python train.py --num_hidden_layers=10 --hidden_size=64 --num_attention_heads=2 --num_key_value_heads=2 --head_dim=32 --intermediate_size=256 --vocab_size=1024 --hidden_act="geglu" --norm="rmsnorm" --norm_place="peri" --norm_eps=1e-06 --positions="rope" --rope_theta=10000.0 --rope_fraction=1.0 --qk_norm=true --attn_scale=0.177 --bias="none" --tie_word_embeddings=true --parallel_block=false --extras=["capped logits"] --init="normal" --init_std_qkv=0.085 --init_std_o=0.019 --init_std_up=0.085 --init_std_down=0.0095 --init_out_by_depth=true --optimizer="muon_variant" --learning_rate=0.00951 --beta1=0.9 --weight_decay=0.033 --lr_head=0.00897 --warmup_steps=0 --schedule="wsd" --decay_fraction=0.929 --decay_shape="sqrt" --final_lr_fraction=0.0 --batch_tokens=[8192, 16384, 24576] --max_seq_len=512 --doc_mask=true --train_tokens=90720000 --max_steps=6217 --dataset="wikipedia_en"
Each number is 500 + 50 x the weight over its row's rms, rounded and kept within 0 to 999. Layers, rows and columns count from 0. Numbers have three digits each. The size before them is the row's rms in percent of the matrix's.

# layer 6 MLP gate, 256x64, rms 0.206, rows 8-41, columns 0-63
103:533493542474574503485448538543457431535484592526576547382525546418528522513538576525527557393430616492488433459477506482528541475468534507526501540527516468484529510454518433539598493612527558
092:518528408414566534487457499412536578441599539456482511427467436495564537518546519465510500557533560413524538515600550518517462458504505442509472440576598455450430560460506477487440515431528533
095:559392587466436492499433537490608488606467484483516500531483498421431515474502503477519398483581542493579559450510574465538469463500409472559496469503447408518587476508578539449501538499484493
103:515508566438446464490623519546469484476460591443508390506504420497505456475483495528584570499491513482440519525460536567499503541463504410577398429545430400518523488510496574527492556576454505
095:582581529489445519438471522429506500495465526538474489475569394586536491591509542415505478473501519569555564431449559519505471596589495518480494497560480423415500454496423512586548505550537554
098:523444476516593560560413498551539473370445443442528522513424507553526526547438462458369540516458479487465514487521567487570504482554482508537489509517487493559461548528398524458515508434374495
099:464531493559540444547508552513515529577511482512499564498529536601540534529506528556475419470574519494556478452480472452460438421576494440546447462517591452435510552571516418549477647547544446
099:519523522484499467534467528475523540538484591507483488495506484510530475490608510521452443486448551478544560467550557571525434519536445401442431497487495506589343458461481564516540452370574554
109:566501533472402545529530420498496535461462494579402532496513520438479470541497511546471513480521478543477442392531437472581385531407576432487465468536504538513545498521437446459422544461606527
109:505539532476491567527517432474572464493522556451510524492518531460586514487577513450593422437447532467528583518597509511506433577536502509511470408624497461528430588550489487425420475470457548
095:498522458544413540472491557514480435571510395481509493527546515438558504508492574473438520470485480539455497430455548407500525509435560517580537543422551512648488441452496547369519507544482504
097:582416505480506554511474489468602505387447491533602567495534562525402486536534543526607503482486580421481584459487483508501476519428534428548506526522484582483480501422458522519486426535542448
100:570552517425452562404466523558455582563598558492454551493476534462521524560573390432476479560558517491520376496476564429529470519469527512428535502481428521522516543472532539452464498475440461
104:525487591435531452436587540497540554502546517472447592445564535511502532515452486632568565549467492589461541458500539467471535561477471526505565543583470514612570438517500483489575506526548533
094:440563482543503452502440477513514411461462456456452516551621497505484525398490470507575593510446507565479548574501523454585489506604566400535488544430532622504519524531529459511517500469537485
093:481462623410527517515423466508427492530574458467434507542597503467447475543530523454479509561535433515527488442538475506423506395494519477542487544426510612446412538541557490474523545427562491
103:436555579592496474398467477450515440508494462452548506465443587509508574483475532512513500551514549388532516433481498506533392377577515520435489561495491461565490500554471513459520493445591557
099:480431596577574542552506454538453506424460525506488535453524520455548476476514500515545560470578409436541532493449545402528426518527425557565516472556504485545525449519529516573565507620588493
104:565485461512504440609544498538503489404537464511557551465519573441428484474481521480509414511535398456492445477417567453445423501488506535493492527391385519543516574529483557477471588469489451
108:431507534490568489470498425482565470457463509544558526372441517558556593479534501520600530428509490471633439518496479600582497481555410485487564542450482525460481486557510505542457507518557477
107:517509535430544505457547552520448484480521564523486441467562618457498435550528543504467468450533471559506491520510533424518531564415498488579524439597524364589467431457514564431500449440460470
100:490471467350415569480483474591576588487401484505443468486471518553402448494478540520437459548449495480573475514434519595551537540517464482494475509460474563510588492408477547462500499495525483
094:546605514514505533492539598591504430470495422457412601483499454539493454536525421515454475529543471522463504492499521505495516494528494576580415423513460568531582560529434507485530451500528632
101:494445564458547501513448555552445448481466513525493494598416501518488487536554460562434441534553499486551515528564486530514430502530540499475532453551536553431404417529426460410622477447422430
113:500554530478479538513420501554518514501440594516492605465478493393552498548504556495481555417493449508536474508392509521557356479546447518482461422477458422462509446516577594488451553483489528
093:497433490477521436451568515443559534409521501554472559509589485531446421546603448418483484449438527427523518479464538473562519601517509513550349468490577486484553470494513465530463508523442543
105:533516413531565499546523496528425492491527438430542536492465587537517388537465422492516534468512467453557581459457466624550427544518511499417526477517479540432529485599409447512548442549494463
104:414527503534434528420500551453478467470403488535505557480545507549530485586500532542617429524535480527557495511504541612527527504522518444523529502464494525413532587481456493388437529454604569
099:450541485462533511540453493432552485399544503464513442492418436485511369398522476507519516524523434496546454506590492600537454464481566471473415447581459518560446556513519538502474563568453441
095:480513526487526473608460508498534479500498474513451484557491516497458517557479444513603539468510411595533463517530493481410474419567492409492614507588629577508437476434484504530466513525591493
108:443526608545484565365412501489430432537543470533427424530507494522538513453435503487516494488396518577614407471505444474445576500501499501520545542572507521496479417533506559489508517512497533
100:475520370433453507477520472514588474548532425469481545527427479482528506477499531570528509497415516484611540548467550395526525528488424403524509488542562504514522565459454543538548568616551487
104:526532497536458581434458567462493490533514548378516529554583520463457525431440411426418522417514541535482485506534417512501417462540448404474501497468426506455550526562571568502516542506569509
091:477466471514441470544520538497550460499495368488508477513405531432470512516489387582456496448525446541631548615459406468565518465480511479487471496460557527503529578492516463493464474535496609
# layer 6 MLP up, 256x64, rms 0.214, rows 8-40, columns 0-63
104:421497477608465492425559567492496546457425517508530544522464465514529458526522440448535538413553497456508551568473473433491559552542404578425482540474473443469441399566554472545461530421491442
092:494599558581547573566545505489468519477541565450495560409461402465502510475491496503592496517494581418432372500519548481541448401539560522488433581556482544480450520504503471513493473448522517
094:598562451444506512547436500504519488552501450555489514418519506592616416527573496582528468439571517496539497417499509503582466625448514457469500460479503498392533497448508466511483452434482461
110:503504440474386517617488430503516431505559524557494555486503486526510531420593476561584490560514532521575476489493571551441574419472417537509473458523502506560486571460444510533477476448382518
095:377507508509473539436518512585476472543508571553466456481551484517449360607524550513487492481493535477482455526567431486394453500502524437477418533524471546522545573460430548527409511445510550
094:513517478589506491498585516554502477478451517505497569535402510566557548549419476513489516561477529481625507520480560599514447448528500495509549439501517566367443480511393575482558560466506543
099:524464547499503530453498485527558460569594499465553569588417530520459559428528568537473525488386546491524481463458480422585567522528550506510574497591511537435500513519429489463537402546592484
112:452424490388537471492510572449476533490506475507530486475485466413527504512509416429602516442493460543483492451530549471624536523588454532534490523444610585520496551572615529494481494467544520
107:492511498453445525517532462463573568608497528529498512421530527429399526584541573402498421542556560480592458485518389441491491431499493424445542435458537488489532477518494420452503540529525480
099:531585464477450554456464439480470471465495455532499624488445533508535542428449529444561491413420540509590481420494582475448587432477483466511494579556538495499551471472532566590526545569522536
086:487541555526570490571531444467532514477532489490542555446498522531524438523473500526465571459522501496469459501562550526396521456434478577545608504530429470486509535485531503393594543448332450
110:468507417454433413427509508515493465552497470558528446517528527499471477423582553506497510609418489442477427519541451524546480507402466519418483629454442554546492504466480550416562546439509507
102:428466440444383469546459503468514548498475606582531537570551518543439553465455444557510493519394507534529397441468453511531502459579473496539514499556519452515453421430446488516598445480505500
107:492581451436509475495451496503456380463600514460566562470482496618508382537519564505447479457507524467507548463506488472579513505501517578426550511533459448422503491441456588512433501460414489
114:507522564509435442502445469519480524582497592553431540537520524481561567513538469528536499598530514595536508566598426442543589530461591442547464473461562562538491462520537523476481502435584441
098:475523613497500511448575512473528502532464578432549483461430506523513517500470418519512477429553570586496528491379510486571558567487539484423525465535413477509489435517423488534495485579371470
120:421487419468477496479531425535450495472573493361452536541524551487546528463517407508561395453501595479440525474501456488535536437453454514627504440540518470465537544427533438479479528448532485
095:596555412510478451511472489498475486518546490573594513428572565466525533452502491522516533478480478451620404574469523480509536447507497420507463521511453455399487540548449604562513533581574516
108:542536560535544439542523430585472482434484486444499493542448432471428509510497524519402480452519554549555545488335490402461511532500490480451496442498490536504547604579564506549505505481420561
101:505526534401594502468422506429497536465496457532525525392551516477481437438534596502582460433438403556552446503607489551491519536560487504537533461500509544563523528464528556516519438448585460
105:385447349456461508546554448449537576553497623490567489486421506456475494539451441405576522496515519471539540455486493489543448516478499437526530581485475505587506543503541489580490550504504487
108:447549516432498511521476541568466515422526438494423522455470508513383465545642462484495559591526474590464415469586525531529498527516445530442510485504488633497469487511532433502480568550504469
091:485452508494564549480430567501468512477516512529611422543545447484481487576486588454524430461464480455515445598457476471459485329465458503503519533492530489424515403574500533461478447504468572
107:434462479512506440446527535515577471516471470493458507388481556464508468579383525495492478436528477501493573461526570504597591489548460533493495499552461460523436455472645552582477573481522561
116:507482417532491523536512512479448548445570502485538498468515526559479525399535490527487493455487480593487389435548507454577516595478476439456490600404446569468576568524501422462526464600492551
095:507458445553562401564497463581394498491556420540461511477481538578465544485485439559473557522579393493566473471488519535521478489514490629479487544501566512566475494547597506500486448505486408
110:421497497612452543481487508446511365536504473525404502494490565422426580434521565487493427481462497443475477466443596442407551500484488507541554554534493513460457420520536551501510489424547494
099:563520453542542488557540453520479505517571497564530580460509470410550496632445476447635541526494425527534447478492561592529539493477554517475597464416460574448471487485525442518440486487521498
098:444445493474487524493430515432603483471517453463461586536429556505506503500468559454534500500590570507569584394515598402490525463481546513494518458570419531493494519568436473561551490499462589
091:557554495535415513536473474472554546591504539468454423483542555537477506412461428426515545460443401489412400542534483498441587534558476491503469484540536489451475489550514385428540521444553497
095:468526509489447512477482564440459444358547526399533538546484420452462488515492546487509476507480539521506590577460414460498517389532514527525592577536549528567519515465504536388424487463494539
104:465506536480504452460416501497548485447466578503448389490465454530487478479573503479478515507411522436559537466588592584568512506527464431497509455492439444452547461478605431450406571470483567
104:504536500474503595420449444576493415545531500544477467565586466555511523489473531519428449595432540390453463476618501435421539533488440556474514557438470524499501446548434526484543469495451483
# layer 6 MLP down (transposed), 256x64, rms 0.0964, rows 8-40, columns 0-63
101:500431549494537547630572554478494541525518438409446462497539475522503507537481471478520460500441421536417429430494482519522482536455516424588463565464519526498470527525404478576571478615534430
099:495482366491510430420508496528454504518600498470477407574500554546462520605508491431463472489511447494530575448526453466466524459448548464550583443457513493466451588517448499486433521445613522
105:533515454415537489499516482519583577478555476630485454399440537593437501480587503476468576461485519471458443533434463531425499505472516556478419563547603493439528540448470442503496540456478466
114:468493360560467494585507431455538552453509413483529548463538564497424515531483498491441509477574503508620525520522488459568507530506464552430492558478549631521466562488474414521463517478491583
084:531532427473483465499500589508558505428523591477582569572476549468424555473553556499566422534558409530448475517358516453470482529530474628493507526465549460531522498545479486503575485472506538
092:473520466408452477568521518470445452466486522553551471468508375483563434521495489470497497383517460492465487528487538417442556505447634460511460579528470439580512517489552432530494479560609504
095:425541459617490489568502555545517557442578487523521474471590555517489518568524509581511510535575440505516548515497515427453409481532509412646470433450526468509553521547541478568476565490485467
111:410427471551501498483485477484532506354500551528478554482535456419491462498538498437519491491551480468492485518451399557622545525468509507408520452522474576462548375608462499526542525458499502
102:523438476543547446487502539551496610456503480476576527521418385529492499433511560461433557582359506555478464467405530505517556498517496465522457595563557477493498556493557504496522478440575495
100:511449537433495558508640509434596467582516482543459435484531495487488444518492497444483477522499609432498489591531437538525419539517481503390533466480508514447549593449532534569421522471468464
090:506432533503446502447529494580560523486507477470456412482488522496488460449501481450577461467508540413557549581488400555598489452531495519438467402512543397483426502492462532617439432552509477
108:497558602497560520505439429434476477517501495527428526556469435598549507570448486429502554444580578459528453528546561532503443555494649466596547546509510531536479502570461534478496530471515531
100:460546528523536469535467555550482560471593474637544499516436417505462458443500439486458524522589447516536495557453522482492462411525559498499518617459405516500411494491515451478465440470544400
108:484488454532420483486574552585468528477468501485543483449528524539536505641414468465493550569490506367522505392529451435520554545510588439545433511528500587427498552496499452504505525506515434
108:386496472607544423489521494362521436543600479561534590558448551512484461545518511501476492514536430479500597459558461497432528495475439447534491474481546487525440521470489543440442504434567491
106:550517580491479514571501474447488483530489457566559508442496519554398529527428587379520465420515536484577456546509448483542445569382476402477476494531494532510451445548468452444517499590516455
120:471571519484581449431477497486549476457528518475491445523435530459438557527492434495575424557506504504527601482583501508445432500413552464520555465489433573541448546427452633509496580457499447
101:539487548423483591527555542519552560446500506428402502540444558472476549425492473517509455462466450482390569434513399502460540472447441544537502508600482512495461411513524482538514434498479611
108:597504513498448443555463511516459467558488485546484523463435483492504503532618493552448467482390563561393593506518463478476498550436436522443566478524553419434493511519633491533515579498479487
105:477546438536543498527494507433553376598445448501483459432464474542456480451464522462484480392473536507438525467531509555437489397539485499470458505479474376469450485483546520462382418521447543
105:587562529407514504522491517481467370497508436537534516504564489527451463548550535493497503444468432540443470551575516519445471514543571510499476442500540385511506417496564518496449482524505329
103:475459609607637493540544460431488452497478436497563484533561471438494443527521550590536560499520544474421504493560454413533510542567473432532591464471424449517510481503472477524566499478478462
085:510498456493501568529503511513506480442515573475534437566483516495581552482431411493544541561448544535537480398430477527545489687523575434493598508425488444538519537480471532549520547463517488
117:558574453422495528572544546485565521476507579514528393383597490479471408513448512555526504582400499524500540490461469429500572515542470525471414532532569462517555544463470482496484561554454480
118:556511475483444453558536525399466580493460503421499505543415502451503453589442512468518557488560448493569524526539591468416516505514483436543493570539391431514599512493439511578514451456461441
098:532550400485455627556467474580517486549439532463478503559394533452520638456448531462553475518482493551511519541510541492524436465505442515509532472541471544533433504580511615511584497478555483
097:411461538570559520496545469500412521559480590497543498487476558567534536531430543429442426589514521524468458488419470495476404589452532534510591557488521470577443493522564512495528608481482475
098:491530526384566538548543471457506462458555648444543476649485536540526469498472464426432546434545511486517573446477460482493487546507446466522494451519531472511467482407496438530600492551521493
101:498561457520505549556520568581540523571458493608516485528530494557485544504513395519425514428427504458516507564459459527491609494439453527477507491457476499554583496388568522458458478503609427
098:500581522422565480508507500559491517491455457393462539482514477529479500589542553561571431557518570531523499519535420516466516422531560473453513506535541605560482493472529620611544458409493492
101:519471519469576477579533509494561500578455478436495456501584498459498471429476527541448410459569514411468509503522585447403486503536535548527475526535445478462443515552500416675499477539500450
100:532487566430599529469552557484475441564524446527561495456542527449526524450498516581391530403500538466490463463511505592589406532556556483457492477531597520459501524509495492473432561603475464
092:507583498453592569560501472531515399504453582514520536529537439581551416534513484584493492546466470464535609477465502492492430457489544630504542456500560437494485581483420565501526527540455499